Weights of a small transformer language model.
Size: 13 layers, width 64, 2 heads of 32 (1 for keys and values), vocabulary 2417, 0.953M parameters.
Architecture: RMSNorm before each block, rotary positions, no biases in attention or MLP, normalized queries and keys.
Each number is 500 + 40 x the weight over its row's rms, rounded and kept within 0 to 999. Layers, rows and columns count from 0. Numbers have three digits each. The size before them is the row's rms in percent of the matrix's.

# o: layer 8 attention output (transposed), 64x64, rms 0.472, rows 15-31,47-63, columns 0-63
# v: layer 8 attention value, 32x64, rms 0.375, rows 16-31, columns 0-63
# gate: layer 8 MLP gate, 192x64, rms 0.243, rows 0-49, columns 0-63
# up: layer 8 MLP up, 192x64, rms 0.249, rows 0-49, columns 0-63
# down: layer 8 MLP down (transposed), 192x64, rms 0.244, rows 0-49, columns 0-63
o15 129:471483519558409449529473495525476492429513481548469504502533470446507452508498536514538482568492506452514412471494545519422421529521536497537437514594522486496487467423503452457508514565513484
o47 079:563494484456595555484512488490529535585470547440536477500477529556498531493489448527472509450494483552498576571511479471580588475483491479470561471450465533519502523581490537540503494463498505
v16 092:485470525472476515478471561517499532545538569462471501556477450587559573463562477463516547469573521509480515513483576568529525481521485480549533472499427563481440547467497540461536465455503516
o16 117:515603464579550409583453518520588526501470432518553470531433488489441467482452461533475490479521483517501502503519525455542494504504530536473480513479517528561524487591518497460480473519512538
o48 062:479426500431460578462528485488370482542508546467419508491551535512572522483561532490524490523474496506513478497484505523452493497506474463517532501546436461449480488399499506522560530484509458
v17 102:533584464525453536495471510456518457473521443553567451500494433539538541493472449497524485490495451439567443504528467496428564439498488506502451494504557488458512524436469457494417447514514545
o17 122:488473529446547481557466501556490463505494508494508510528542516365496504482547456499515510511545566436499416516487519499515463547581465444456506546446419516485479519558524518525570500480542490
o49 075:528557478564456522481514452463516543507489486529465511490445489621491502537454532465469477473470447602526549535506501517465518455427545543541509483551550501511512460426469486474419492511462474
v18 089:509481447569468495563496514492491520422405524535572572565505529487433532440446506522460526492480479460431508512517502443527509538520501495486483472457451473469449492470525543473441495450476416
o18 115:452518499476491496495508568536475563473410501391483466488415478559451439451556489483555432539483467536567514442500490451467497479480544526510502551530438492471501551480512493488483507458525542
o50 061:500533489565525503487488505489531463514619474565531557494578521418510522510434507525464580478524555469443485536509535517538562456513466459488501466468557494525481447532511522510572480535533449
v19 096:506474487438559475504498481506463502487492512509499487502464529574496501493554439492504536502535501500547553569542384515526473510478509541475470540558439492481460562457487400429473466518579440
o19 116:498574476537466451473427472491542487504471589535510568523484457417542465438495504504546494504526529488486499522469500499541551466423505509524469475494444542469455569505473516573479449467453584
o51 059:479445516455515543508511500513506520481541459429458457463512559591427513544518494529449518549481467512529553479498494434450469537552505498522552508491554444526594456478513486438498562517518421
v20 091:491536494436516409485461464491522596561525462454512476477448448452560435480549476520491460539482514498508483445522461515436511464470582541497529480446555556497483473491447443490524480533442488
o20 104:510441533571562619471450463514504524498474532552527497479510484515428535524512497526416521501519458459429519496540549480513498549505470572573495515513529483404495489526471472475552472468459484
o52 061:494532536439453431477522528481508480456540446450447501528477503495579524486461479500626511445459528492540467508499428513495500470458509436430539497472451523567478548501556529505457509565499475
v21 104:520437477487430521548497550462571470478483511514487454479419440452483507487489529521546414530503537490494478506431483473583462540518524477472487496392505491480519488483528420507429485548480447
o21 129:496460534442510477479478522491417481507518463414405489532488458495478510446531429469474537498559405487462451491470542514486516491432458551545469488524477518518505434559492473447551518494512568
o53 073:517559451598454491515538501517607498493488496555574509465517555499513473522442587535512459487454541509555580545510434526530509497495548482475511488501502501485484541457512539546472485544450433
v22 101:531513548447557521474506559554465466479485411530543433490600484516520515410556475507470489523496493443482460483518526449502534479421455510444554521485523502538517547553494445507461502443503465
o22 130:513516470560504442573574514599500517538500556482478505532570547468581543496563533505507498493511438528519493465488494447478470509568513502496467443503462461587496523476488489514582484521449451
o54 073:499481538481512502439432505391506466469509432521546469480409480519412446509448459533507519485494524505495522510496503576515500496455512515486544543495511528393529449512466536513440527492573532
v23 100:508563473522554461485513525531505550485479479561521555415404470522489470536530606482472513487537494554450451489477500557562463465483555473502508525520462552480517508486506487553431452473440455
o23 121:579505533549455567460522451524562526478547510458430495525542445482451448502473429493469456471518521471550487542505532510464581438469528513540480540484491451574447523551523476433524511474469486
o55 068:409482472454530492523437522486459493530470486549558499487476527448590566547511569481541547548481472524486473450523469490545426556467467501476534475520535552433527497450508512555492520520559558
v24 096:471526489527476395580552502513499515525463506477515508448512408523541480470437499479578570488501554461528517513511546519485464514495505492532499520463521526531447448529462375530539537459483459
o24 126:510478463525505544503441563572510550594469478554445464494481503444448439514494537522495552523478486463417483525513477495502520434468480463549507517496514480443536488453470554415417537477475532
o56 071:485563555462484466516552461463492464450516552470548549523488503542542557477502455453492467520541544527555503510451556489460514562526518524442513499488488503595483516546525417589551445536532470
v25 103:518543532414553467481480515440490571460499513557492519573486485437555527470469525502488526464441505530531504490432515495589584516522493536505484548475506476495616514548483477546457540494518478
o25 130:437526475461544493443508510503499560469492572514449523532553526512506441473513465485522469510526505494517523499604390514466479525492463466510536437570543509547448446576518550486459545496462463
o57 070:558484511541455484570492474495469459521484444501532451487457460506501562498487537520498535497470463522462466496411597478551497476533501519480491609413442523438536526472526457490540427501522516
v26 098:503559507484490525507472516527423541540476430476520562471483441538416489456530418514493483504461488488523484498470493456496523443509544498509570509446484570532505462558522444391564536531512528
o26 121:515423496529511479508492550498542496503461597569441489526488536476489494563519516494490561515502448495551494509506588476443472493504459569524524480470549475469519533502405514556478604462489450
o58 069:483586506468488516473539510534472474516563418421555519464524482525517493462503489511488444476527548480447483499505409492587526495468550438480465535515447543511489479499560504445496394544497511
v27 096:475451494509492500510503481511532525489481446512438424522491490533502443564542410503526502509505419494471508496525513561530475519530515539534513468443455439423506512610493489539473467420487589
o27 132:548544439524558520472511493537468498530522452558420456450541414464455516503468563502435508555489465450577494511429505528563496578476512505434541511520456469474471482521537533499510495553514501
o59 077:432459539471436453530510541478496508485483532409571540537460573547551473506547451520581494457499518514443510476609500452466516475561499512580454478500512535500514514486487475524499490447492483
v28 105:546527581548540494550590493533459487493455497415462564520438530533523498488472487507573504511508542427495459507417439496543485489490479481449517490510498525449510582512504534501560426516497528
o28 117:465400459530483465491426503414544481520509466448510421447546502477501505484523457510538549503543432533561566481472535475508479495484560473549487453504452503512437463455556531550508465476466469
o60 068:512600532464542529535568496556417529467500530559474557551453511532481462496506551472464481520518567452474431475532479531506531486520464486446501555526539477489564515560490422466508510538535550
v29 103:489477467528548540588526529482565517516518511533557528517527562514535534482485520489554530471517444578502487434510524496539614520438553525617519512530545525471509496493456507495552511492543475
o29 139:511501564534549465508508504452482562497419538484530511561500509507437431485456546519495556471463575463454464489492495415485471525531535542454500523528450484499451409453507523436484445481536447
o61 078:479492434454444533495485515490507453503562486508497489431521488499576552505551445497506467535551433519535533490513494567511517503477485439520506485473581510494545580556515461586505563539441572
v30 099:516583522555405500492491455529432510493536530514492496469571542481524487465503438493501484519550519528511541506496533448539534540482428498544473521425427508493540420562465479523528471537551429
o30 112:432494476433571456444517434512578504533453440531438537548512506555547507551491562479458557506470511453530423426532525514558491438458524469526501482505552525507516514481485460524452523493499510
o62 054:529481487581452541501470510459429487448521546494590443444467458472475505483500388452526440452532496514478528522442518491429496506500483499480481512511459506487490459573481556488595471485526482
v31 107:549474450570434566483585447514496521500546484509478474504482496455521514460481429514472494427491438483452495491553487446571506438539480464449517486506468594527497499480517501527546538539419527
o31 124:554460506469486440533500516479550557489543524448503445495507553543499519479480523541507461504569506458572501489489536565493486550553475504490439564607446469476533584515464444511437483447511496
o63 071:454546480543505553464488459494454458517435487573517535498490452461485472503526481449510536493457509568434502458493460425526494486478519490489557449417554522547454429462558540481558493561449528
gate0 099:468496475469556477425408479568503521477486485473536482468502530551416483519519427457485554478446492442511526489482526493509435516540430534531538563435522537572524515477567540542465526486508526
up0 096:493520485510474532476521471520465545594511609521497467487482545496525476533534433495566504571456544454510504516528509518524474489474499483593474408461527502540479570533550477528493561466441454
down0 095:452511526477570434510536493495530472529558497550445540454535472551496514478556505522451504612528427495471451513520542401521487488575530521461468542480578473489485483510530478535514472440492521
gate1 102:477511476513491508500575581495476505525520520553521539580495526459460593543534455513544450545529550489532555520512503444523526486511539524503555566481525525445438433478484513455448433538459554
up1 106:450480453476472494446512517533487530521555451465502509505536480429517469452467550490514498539598543497494440524514500519500504512542523512442481535550536468497531559582515448576573486464454398
down1 100:467382488531474561526616459530486487498562510423468476542502469518494448514551478555481617446517514485531495496528503496536539499498482565570491458486519519509476476558517508499505479466510493
gate2 093:544530525539493453481460512518492536534589491440477527435495548458555524452494502509514462538430476539487495417517499450448467518459453460479529508500435517454462568524527450512466402539470450
up2 101:447498577555511494396470500517449538483454529549499573553537480513463513482494467481564486497503448529534464559582554512496462534530487552490590501576545516466549506512503535489514444528502508
down2 098:483549513468448486515501478455465484515418498445496465556510414529495477512558498433565485497474505471538534480549507555512507505572604546482529475478523536589569446521515509557481511545529522
gate3 098:520404541520574505455477522471439499528518495496576474506474498539463489505512421545525533517478496498497508467441548444478431505451515448541463543434546453513503531511437542552562481483443560
up3 095:500464435538473480484521512483488514496509524540538580494476527475504575532524509519489510522478509395522500501494383548522515472488544549550504401548529468477516416488515465559542526446551469
down3 099:482479516529509511437384543582548529548556429438500537466541537551482513527571538557521498579478476528494488499461466471477530542432530475531451480492503519561501503536476463509518454522486542
gate4 108:456495570547448490504477557508437536492511497411569464521528481480503511549504576509467550566514467494449447460501495543499494463520534504555525496539473498471459459553503511581413497516490410
up4 111:470497463460494495492506477520506547521523527505507514497522476507555496485503476471450515472581504509507514495547481480443508604566401490528477481440554425437471489444494492520497528609563581
down4 114:487542450519520503445565464485473528401550467505466430489462523410477529522484495444543534475503430518543464536536462445473454550498505486522480488515516506556489439421508486524546422518481445
gate5 104:526449522489468519433591542455532498568460472523552465463533524510473503454449558515463434528513528494519570483497494441447457533420458448546524515556545478507514410487503495468530478509455465
up5 112:489480462514516470506437491422450437556498504418444556514506477515550481451566557527448523573529483490516482526468511594487509466507549486501493484439424518563466550485472548506480514526564492
down5 106:511413587513417491501532461550442509508495508515502520573463524476523501518514474515487465538550433506520534410495514543474509419506549466564557475472477452486515430450506549540488442499528523
gate6 090:508528488571500513489505488508492487417484457484534469460555528487547497450492472585451446489593444502512478521491501530454526483568512521494504510555507537446462458408479544557417483525538566
up6 090:470528430474547492460535472502432459458460478501514507515445424455499535475493463477459525448548511475451437478443472465588538498460421466476470442535528459503582493521505479509415462476496483
down6 099:484550504466502529468553435508478509460532481541472526511484484512485566516530459658500524455508518408503467580600482479528542491515498463524518481514478500470554503508541529460482447466526475
gate7 097:541519614496508493499494487442535533586468490557473520527421537543519498487599449499492464506463504524555521538507554483531511513492532449433458533511527525494470476524398454546499496534493453
up7 101:516543489526551477474527534541530514471539466473553487445595468444521480540470552430476497501541589532455577445538485539443451484496447534503469489518436476480461520462522473506498542534495588
down7 092:522455552492503521482550526567507498470504553465470534453461420489442446455478478553577482470480506570464438483505514488486460530442564525440548417476524538450527535462476504549488450501521443
gate8 111:471497529458496450477553554488536475528491515480557539506391562511523535574526540564478542485507475499438500456486514512456532450514538521536495536534474524456481412508435489423590487483529475
up8 106:501454577513512495577503507479484478567469462545484524476489489525532504518435521487489527557528508442538505482528566470542550481579584533484452448456508529573560442497445491487602496483494500
down8 109:567488548472558474565499456465495485495482529488537581519503506476528436484478515568507491526509526459519488415485485436560537503495474509486559503434497421439557461565521488409526469498481445
gate9 114:509522498420482571564512436475538523543436469497544498468494435492527505532471430492489518469508533432588553534531413503523458541437491516464476517511558517486471494436554501488517492543428518
up9 109:569470443501527485519501494478478509468579512440485514491536519473453527559527485467443533482509543530449479404479494489485540498533476562557586527571452507460537459522473474486468572405494498
down9 099:498557496417453517570534561501529524503495482527513431479495561525514506502490514617459432487462575483532545572458474451529489512526490504484460451472560510442479507492544506551496445542467456
gate10 107:501490512494513513417519532508457483560478552502525472480490492477532608492386501567518476473577489531467460505506443454521420467446476539532416499438446476475491486518513496493560477527519501
up10 110:474422514531555520471570482529515497478532457478485520466484519496463410549507539497499610457534503477518569495434490491480488477519568480520532491479549453585528508456450512569517452504538567
down10 113:528480551546505555397495515521490464500482487468547503535511496516469488447480460537528480513434478444413464416495459616464546544443566498509458466508492472482526514522435518547520541508511520
gate11 101:545442520565564440486511491569497556490582418500477525528475465446477539504532488515444473543553535497500511396502526500509504538468524479421452493482492495551504506449470524517431443504485561
up11 104:470502518379498516522506457484539553434445469506485425492459575465457503445410530491480512454529434519478502480475517496402504483462460466562496463506462534459503467492457496464492541492453519
down11 090:470549507428498472553569520430555449430513571513496510559523476535531530507559553500495505446434533463511472536556425446552549567543486481526520475507475578508501511492515506475543445502500500
gate12 098:504544487512512491510541532499495517503543442470542551455510487465553524525580618518390470526516522560477519508532493491493503488492554449445529493569442453435463475533490469502450485419513490
up12 099:449511461460436452468543543506538539512513525502448471463456491491516498556430424448491458491539463502389585445512522474557484542545552497509516529492488491502511506439499554539492512588468516
down12 105:466478455536499487451509496577483507447515484444481486497438445461499556464477548478500527538441566530512478616452548550477493551504548458462483490444489514489475470474523542535524526577509413
gate13 105:463527497483505569469477469527529464466459466502483434523520408494499501555441566495503581501413417525519487452501575446588467520547499549470508518539488459458501504522475501514489520441518455
up13 089:536517551496494570478465499480507521429549477480523431489481479524582524504479535493534552512425520530519534455554447549579552484468520483465440564551492476501484529593499478452471469493477424
down13 091:479464503515468499509460464513484445492553546513542431500525515462441511455464550467465536544457483503493574563450496500512460431506483498507403484417522444451468511481565568440521482502436464
gate14 092:504529448488561503467496467464421498528508523446490400432537488507500510569512514529507518503488534534570548497529505505524498500470484527584512546515464555454543544496463416579561537444460530
up14 113:473549553472533436557483534537517538542476551511457507585539482445499433490446509444501539526546518530583453559502568464501464499510498543516483508426476510434441468484497529470433543516534517
down14 107:511525546537486462485440500582557477507462556417472454504522563432506461490484466507485503463491504454448431559514578455519487451495533544519512490487478505493484474415542552429457450501536546
gate15 104:536473455556553453402557441435472440485492502463499520455528471503469475485477514541504507496440509578503535441536526468573477491492559563547445544464550508523504468527504532480462567444517494
up15 104:399491519479477484522515491509512497447494493486430568389467500415516524469568489518508519525497469452490470498487512471479529452492474507561488482486562489463494562517520575449438407489511440
down15 102:533531556509477493484522558483496503523505505508487442482454482512551436548496511449535521519470545498422486570541551451450487503483538576528437399493473527417503469560442503566498500537545536
gate16 087:554449560496432513496538532505556497512497522511476454417518453405500489442525470511476542548560443540553479521560482501519486494468493506464542579463488400544547487503468502498547459546496466
up16 102:562465502506451494550541518559523512523565578495529487414518463485553469420473529532548540573530518496520499475568457520530467434480419496444482552505514422493496530511526502471554510493506448
down16 105:516559571498441499522465462504482503519473412560465487488470468497462538481543549398481417516519514581474494510514486544522539450553504500508466473541437526447557484480553488489530485440517434
gate17 097:518518557543550503516505477479526529535432495496537446568531549470547432509478479536472483517587529545479465433462494489446498485495477528613523412485456524505556435465522483451493535464530519
up17 087:425538524489536530508507466512473520522466523481466510550469533435477511460461526560463590496509524518435525598525465432501461510486514519457557513501546533409505526495522439473481566567441480
down17 090:546523517496518492513443629504547500514465494502523480546547508466538517541485484488495484525465515489484529500523492552478467425522461509525472546495553469518530428416421525440438602492507557
gate18 097:471478475501545416535522476455477496508491475492505496505475442481495509559511526496491495457576490541482556543516499569614505509473494507531593483527499457523476477420559383472550513500465529
up18 087:459563527475477543523518493475494424523394547437504486510426495479448442490455473517460533524496468451486455485492438510572475528486461543512540455430485473453452497452468431474478520543445522
down18 091:423521509502507510518441531486428460454500448516529507424531429495535528571411529534458510532504477505471543510422542506469565488484542479525435507560494496532426506531513507492495522446453425
gate19 093:495513483567495531467571443489497428547533453456511467461578500486530444478489494441490493455577499472563635489526467492526493536474502565435484510544537507508440520462477499507542501469487511
up19 100:612573500555479462504530515455513435512537517505451424495486474416517555537530524525483496505547483570469519459514501490508514513527545448500536528531449561575500426459529527519530491499428481
down19 097:514498474499448492468422585487515506486538477485513457521558505557582475512508556479492445459516500493497471406548506458528428542508492423438465485494454462551511558469574515521488464462442508
gate20 101:511523483491573569419510549480540539520508492401560471500518510466428517534539536502481492578470461491439552488493535581576451486479542491490517509482462524518512508529463495489598504539497456
up20 098:529513408551480453543517434442491474447442508516534487494441596479489481544531455525488474450530539509554501417475473497465498548499471399493515488509504549548497518470520482582469553487474499
down20 092:459471489529445489449477432506551536510481550475558430523429465534515530521472483604519462547403489509499543532484510528522462482439515495491497454549502489519559536570469483496516460559559547
gate21 095:455537497450576515496463447545445489559442480560487507553483487482555542541556477432475501436540549508488527453474470517569502509472559495513481434541502474479430428446545496463492497467447470
up21 089:510443504498514455516533451469475440494430471491518482515400577476512479501432473420528579554494512545524488469448517440452492559537506494538555486501463493510499547516534516553559468454435535
down21 091:577511504568459507400489488500528514511503505454483512537560462448522510492438523422532499480442451458463421416514509500447542489462433507453501493489518502529486496533392518511517492496551465
gate22 100:468558573456520555490486529456502520512505480507513529522550572485400487506492554532465458499479448515545549533452526525567460470443484481519442519560452449452462587519482500530460483442512449
up22 111:486443535551453510521533464546573526524547451501468541524467473519510474474486483523495468486588531524486430442527507457447565496539493452524553525559517503545448495454459492509468386535520438
down22 106:516527552484476454464446534503546495532498545475475452453491394473471583581479469578441484498470558474464490494503513457492525514492456494531469524529494478601611507499479549522496521504501517
gate23 106:566491496504465506504528528487499534553499530468506509482468538426516522481611506547525532467483519485503554504578403540545508457507510508577568507544515489396502518488578459522539502526533535
up23 104:514511503571462468525505524453517570488576486429437530526430476518520546535480482416449504500500501490482492456551432452570505493488460528492512435513447495465538522447551454436478440559495497
down23 113:446491515508496501527420452492468487486494489525484476487521452486534507469463511509511502493438483481525473579511485450575495634432445501454522586515485491560513547491417542505542528475518433
gate24 092:520410503496492549484538499499474475536528466460512512491418486486484500513514480468461539560392455457532477449496497490477430542456528593561503452527481528570520471437456438550457522492491494
up24 091:564406451532523520534531494470469468513486519517572540461492524514465498497536491607494449506518504499474447564527508486501488456588478550579505529435483487531418440528446525479449511478511482
down24 093:468442547503554468496464474547460527506615476516521576482469441463500454502472549437452507448492471508528524395484455532561460502486530532502522533543466537510528495469486519561498530527420487
gate25 113:478511549525502496436445526556492485442553500530504455559526474542465595533489522523521420514499495460498550494483453440506509375538486483468593488449473511460550520462515498496555495520464508
up25 093:507512498485521556467410518451447479501487480416402511485533506468506508478503530488535489475508478481550481497567548386482461436502435474469491512545536403528550535517519514504526443531472521
down25 103:536514506441420479452516454429542472464465499536567529532539490471537467529503530395495452524520471551498485495513469491517443485433505498452478507450433562424490465427430531512509482524508530
gate26 096:433482427539530557456517485506426507541452456507507481489518514463500433448502491445526512509542528506472486474462541464439497476554598499478505555530489460487567551440513463520496522432550580
up26 092:516486518564455477475551407524458525525514480468488508505468496440460515570496446438565565455512502573511439452512441477450520504458452507482464550534446531499494504445494479509520414428504519
down26 092:572511535449512530523534416443532505552448536489490574482533539488477457467474488343484477479494459462432480420471492497487498520546537506519469494517554476515505506511542563487488473501519460
gate27 098:394474486532517441568564546532521577516502477442471550533603484513525535443451504525526432467496449521487472521458504430519460500511502503507509523504564566482530504504500428496453515472469485
up27 093:427470490479514457588539560530453480446484548447507521517555444460544528538413545515521481513556448473490517468529431456535488555498495505469563521494494512446442486513523525471422554540479495
down27 090:470529518459528445497480466534574471482514489630470423539491529464526534512459488443483528484508443509521528512419472524533469438494502520547444531514499430480514602476502484541508523501436529
gate28 098:537531518504488532452496496521586515573553524515558545570491545595556485455520490522503515434461454478489558485551528513532477490576555513429482487526508523520484485485518545478533530593445515
up28 105:495471541470504499478464503550522469473508585474449470540421477490544542533459527486460530490578517587536481451468477515479510497573488565507504507554528437524524493517498564385512474511562463
down28 100:571566533493532462560479430439475460424490533442457583467544418528513480564524465505493475541487495480511500475519440460490485513565467545530582522520471450445522485467474484472512524465468513
gate29 104:491541568492450443487538477564485476520486494500523438503498535527498452489504552540398467496547431515543511513515564435544420477512520490477496499486478433492509562573566476514482576561516490
up29 100:441496492455546530508504433492511491546458509580535564543560465482439572454487508497505469454476467547477547521472471502515522491551466435563540551527508497427518538470553398515516522531458529
down29 105:491464495518532538547487558462461469587454492517565488433534472453512474536562508476448565465549499530446533554495519461441493506500531450525523518450494502485510511484512497465366494548478433
gate30 102:432497459467611454474502522481522464528493434487425492507519520449567489424509518538503525570530542533502532464512523500483502550499429585519485549555516564458505530493560481464499565512505478
up30 106:445508516498536490482457455486541513481454444483448484455559535490486543492424515491476492503583593558490506472411477464485506480558483542485514521463447481397484539468490426445482490440500513
down30 104:485514506522463462553500582445492492447513464532489462478485569527459521479474476571477481440500544456497560572481551510524463467514485536470498537494557520476548485497560525548414612502461546
gate31 090:496555524600530442446487443525468484525486459447533551550402478451526494499494564522461565560512494503466531514525489449460496555520478539494520443514489492473549558514533479553563473448543476
up31 108:437467457506478524528461499502559501565517486557497503493480527522436465549495422496458473508536471473579500457434552526499481483454533473498516529490520452565499418434393523523487462549548535
down31 104:476477526559497537445511587541536575567505504506563449529482519455480487489563504584513477499454511464483437532407495495537501546474509461487542535482473562502568491513440544548488480449521540
gate32 089:488476576574460401431490502536479454484592470525480466495519501513525468477472558504470489501538452524528485426451497522497496519445508484459480456487491558529467479566511460450589501532426513
up32 093:481490408424500534480421474509453487514440462524524454574487589527524459455481473480551452493468574478450489467564483485527538503573486436500502539506480497520437541455527512495468447507488531
down32 084:505442563458494475510564475486580446460529512490546492558532442461551513550533548520529513444517521437475523535542469530530455515475433465459488429507495470452428526547431487481513538522473433
gate33 096:512511529514564481542511522493534484521443439477556489543527524448486504485476472511458445446431491459521530494530486441512460587454429519562496447542498504377503481504563471528472518454530443
up33 099:420550477524556543465437489442554511487554463498534488507446448533514494556555474550467485509533474563533478567509421568554544462543472499399475504523538447470501521521480508518474493460499519
down33 102:443504587509589456531539548491447433548500481518494485519482593514471457533483492497475448500441480488457478499517488461513520501545443430511460542430542563490463556511568479480486445531507540
gate34 100:395502514473472578494500515530517569487444474495509487490527444510515522513503551521503538503557438459565477526517507533545474485465486568477450596470460474493486463554502438564479532420465454
up34 115:459518546500506523554520527522518527531538489516582494502529513509513490486505539504447467475521493473496560572448480531560464518484492597502431397451450496491530444513543442507557536414454547
down34 109:548496493446524514539517444517535502540495428500549467436529528483457450484496475381413520413482545496471567492469503492494478449488472507524452536527496484525506444532503481432480410468468505
gate35 109:484555492532450522505518490445463581535512467488481576495553505487478500595490428563536503556497508456465522499584538511459479574438479543470479502498448580436492464480468489470500510535542536
up35 109:449465548473516489496549492480498423564468483561581480559517482463477512509465498522529483542514487484464508498455518537470569571521525570540437544493474550544436465459474613457508487476488467
down35 103:416573523475477477448509502513488467508475492477573489506450442499506437502584496406500451508513514513537478568466465485540545489496520523499436526488451513449497583443543519437447462488441486
gate36 111:491462550453433531478495491514566450512490444501525431580501522523557544531494570510459496525537544450499488500482439374487512540496500519551489516527501435494458467518464447526573500504478559
up36 107:582502482516488533479393507498521481455415506561449492561497524494525477508569450478499532474426457508531485483538519501552437498473590513460488450526487517477460459506478450476529490552579537
down36 108:496489593528486473494526509488457454549443551499557432596552527433438454514463514513552522544563423474435529492505465510483504529491490479500500495460533530527492567490487495522507586527561494
gate37 097:546449548587570469517493465486504542580490503548415428524493563476543477444480560516511514524499521497424495492515468539476495515541461572488496482539501506504464463443611533498497489518469477
up37 106:500396578497487456489470461461541489461467512409452505594432512511551513482511508504482538554491495510515502549451503528446497426417492568524510483512546524457493459501550461494520569508493495
down37 100:565466507433447466552480467494510499434525491540514561457488403488566463464511466445485496542493527493490570455556553522481501534497563541573541492540421548561539491516502489518453518490465484
gate38 098:478432536523479528463546456490375559532527504546525509510508459524432454481456493498531553439589473458508547466501554520526437486524527514452525505552456449521505518489458466503549554444507494
up38 093:487538475511556398472516503533452506496534516534509462530446449521570530490519476462475506515475465485468495506577556508527475538532511457433532481558410422576490458527439482437491536456472497
down38 097:503497419505426562524538434466549490538494473566466501531529504484496483435506524429454522481495560536498500594579466470442485461448504514501513528487532574427530436510490521493496516435490518
gate39 093:416416483560478541539519556482495555583548574485528518453455455482490550512461501471477501466517524507474431499531497519486430492483502474368492552505519469460515512518494509550478532526482538
up39 085:438465496588445516492491560483500507477502464505427508522490479486439492528496563442445457586522496540478511441513454518490529483483484468416506552513615521488505495548533500526569468485490438
down39 089:501587587498516404456515547556484513522490482591501519514506434450514494514489457417549497452519459495517452452475543494516504483475537568497512502573461524483583502475459479460448505477517508
gate40 100:473513548486455471471444450455453431446441506466484521436517494510491507515477471520452518553482499454498438445553487449540519514504415525535569455534452485501512530547527474465502504389565533
up40 101:507508521558487490542512508574521500563490521531469549475550528569553572543584465506536505440451545511465501523532460500526532477451529510544433479492499520484416540457489443470515569464422519
down40 091:574559559570552484453465427508529557438451490547489454509462486464534481504447521559534471510506452555459543470458456467432477473522504455510537515567541573488526455532503503472489484475449524
gate41 107:506472552463439576486555564502527548498386435519544538469476509570537538544509541466486555486516535509553532517466471477476520467529519476552494511455473478441426538506585501524507508504453508
up41 102:513500548438510490488431477494508560485435531522485457513525540598486534474452543479568459500415443426577492517516520484486462513476491441500520514474429465457488542486562507521482576522545517
down41 093:541510515474428507520415550546444464526482454482488501528506460502492444440483519406556524492504506470490479512479492546458386515469564488478485525405473463537482456557496558492496564486495495
gate42 093:482544509465442479516562447433515483526419487398484474487485504510495457418541501499530440545544477526504491569465477437457527516452540510505493470489512515444422504457521555492518477455579538
up42 084:510532488490440568553502494458463503506465506379533371549471522500500487497495454578533509455477445544517498527526487537543530528452481510505525525517502444510465469477470448446507553502475425
down42 089:459518490467432467483484623467458477490523519511437483416523576517439534453475479512495493565496526494501442488504517529505454502478533579463554505511498491618480533437502477519494529491529533
gate43 103:445521499485529418439531467488483516472511426571561494545564522497526592485572507514516560528504542480509484478499546520510547592440495464453521511465497533466474437462528490455494522548478443
up43 094:466551521520533428487492483523545480520524530510509454501540486432484504456530461524532419480471425538532548447544446471535497538520482560528422538451499566448488510460426593509502465537516477
down43 092:459459469444495520474511541503442545558503445543524579565471498434488477431506482409491520516550540504513524578550446545529491519451563522530482540469545541490505498492466448493520438431507482
gate44 100:517487525541516559484537498494406520572521501434524544457535504497474492362492502485466499455454512426489530428494450529536464475465572473463451470536487486456483474487468521520489566538468474
up44 095:539487477481452494518387474513530441463529394484551542508511465548510540425569527525491532509482495444510557536493554539486500545495451490507570554523497505506501472563451540459452499439525491
down44 095:451488519515470492530528535433613493504571467485560503502536479567468554485495496513487481481476469434527467517508492541572540467590527500462519549471519451449490481449483568579494454528515456
gate45 109:462431532570536535434502459469459507470509493526471559537462493495506534544474475479434605521473509423522493444458558501526552521526474525513497532495456509552523550527550485486582557536498432
up45 099:516530519429460546552486520562494573525460496508492519541529477460509546497492468545495459510460582540496556528415539533510585551454507495471491541470479509440510500536437506413472460487575493
down45 103:484526497545517522422444496528510581470504461414506475476510454536527531472533507349474486497497438484466546527531499459508463449508429496495521457527486515471501552479529490511464470565482570
gate46 107:527510507510499423494514465478539438437477532418467495529393429507431504519482482476454498555481510495564563527524490469558462489538556542472478511462552506494488467411487472430548520493500527
up46 098:457480507491533482533503535537421534483520400557514524399506554534529470469542522515475563406478475480483454486489474432504575500486475490501524568527516406544510517524469500539529470491489463
down46 090:492505579423456483487516533534473477506410497525517463498459481452453440530483493508530495454493488483562409553494508530533499459516467509498552471551547522477510532455435503467549452467515620
gate47 102:495500492504504522524500530581484436469469521463555454544554523419479529508519524539495510445512480456539439439521474434522485471460507511551464425494581530475463498487515435535593444500473566
up47 096:456516522499498488533502500523533457581544462541485537439490407535436528504550506437537485456531555491532525525549481543517529494432511555500481455545540595494512474451514455516471546455472419
down47 105:543470499494489524445454488486524524516445455496498526427475500546542528474517519604468521528515568426489517402476516566510562458529420436473476491484558459541508467518550522447503533465495527
gate48 112:521457530537465496528481509533549569474466449452528467476534439535451563568524425538490488517549518480507582515553490521480472514514497542595503508492503479468518619505458543523556509466539478
up48 105:470508442461538558540434471428578465521541490529486496427447492474453454525490537498464511468527485544543522484486505540481488527536572521489518445526546424531476537597547567488493563490474490
down48 114:521511490486541498533563482469513488512583467510548479433465494421470503459427518500548527454529492470584487523473539475545507458521435394552548499480491592491506501570518466460530493530526495
gate49 102:564542521457480534452487484453563539489548486442546534556422518489489477424541461522432530485508490499530450455583534499494442498558529525489455538484511510499540476507430518539524447530414531
up49 104:513477557476512508468519559517456501470483513504498470514537559446514472517500465561531538530542546438519515648576563521538514475507569485516548554490479482490573503510496554542485521578500498
down49 111:594512424557521482427570469531533496520505423476536545498558521526511497506484499420526511476418511471508497410485535508498546470471484464521547499617492520475512480510460508497506541488548482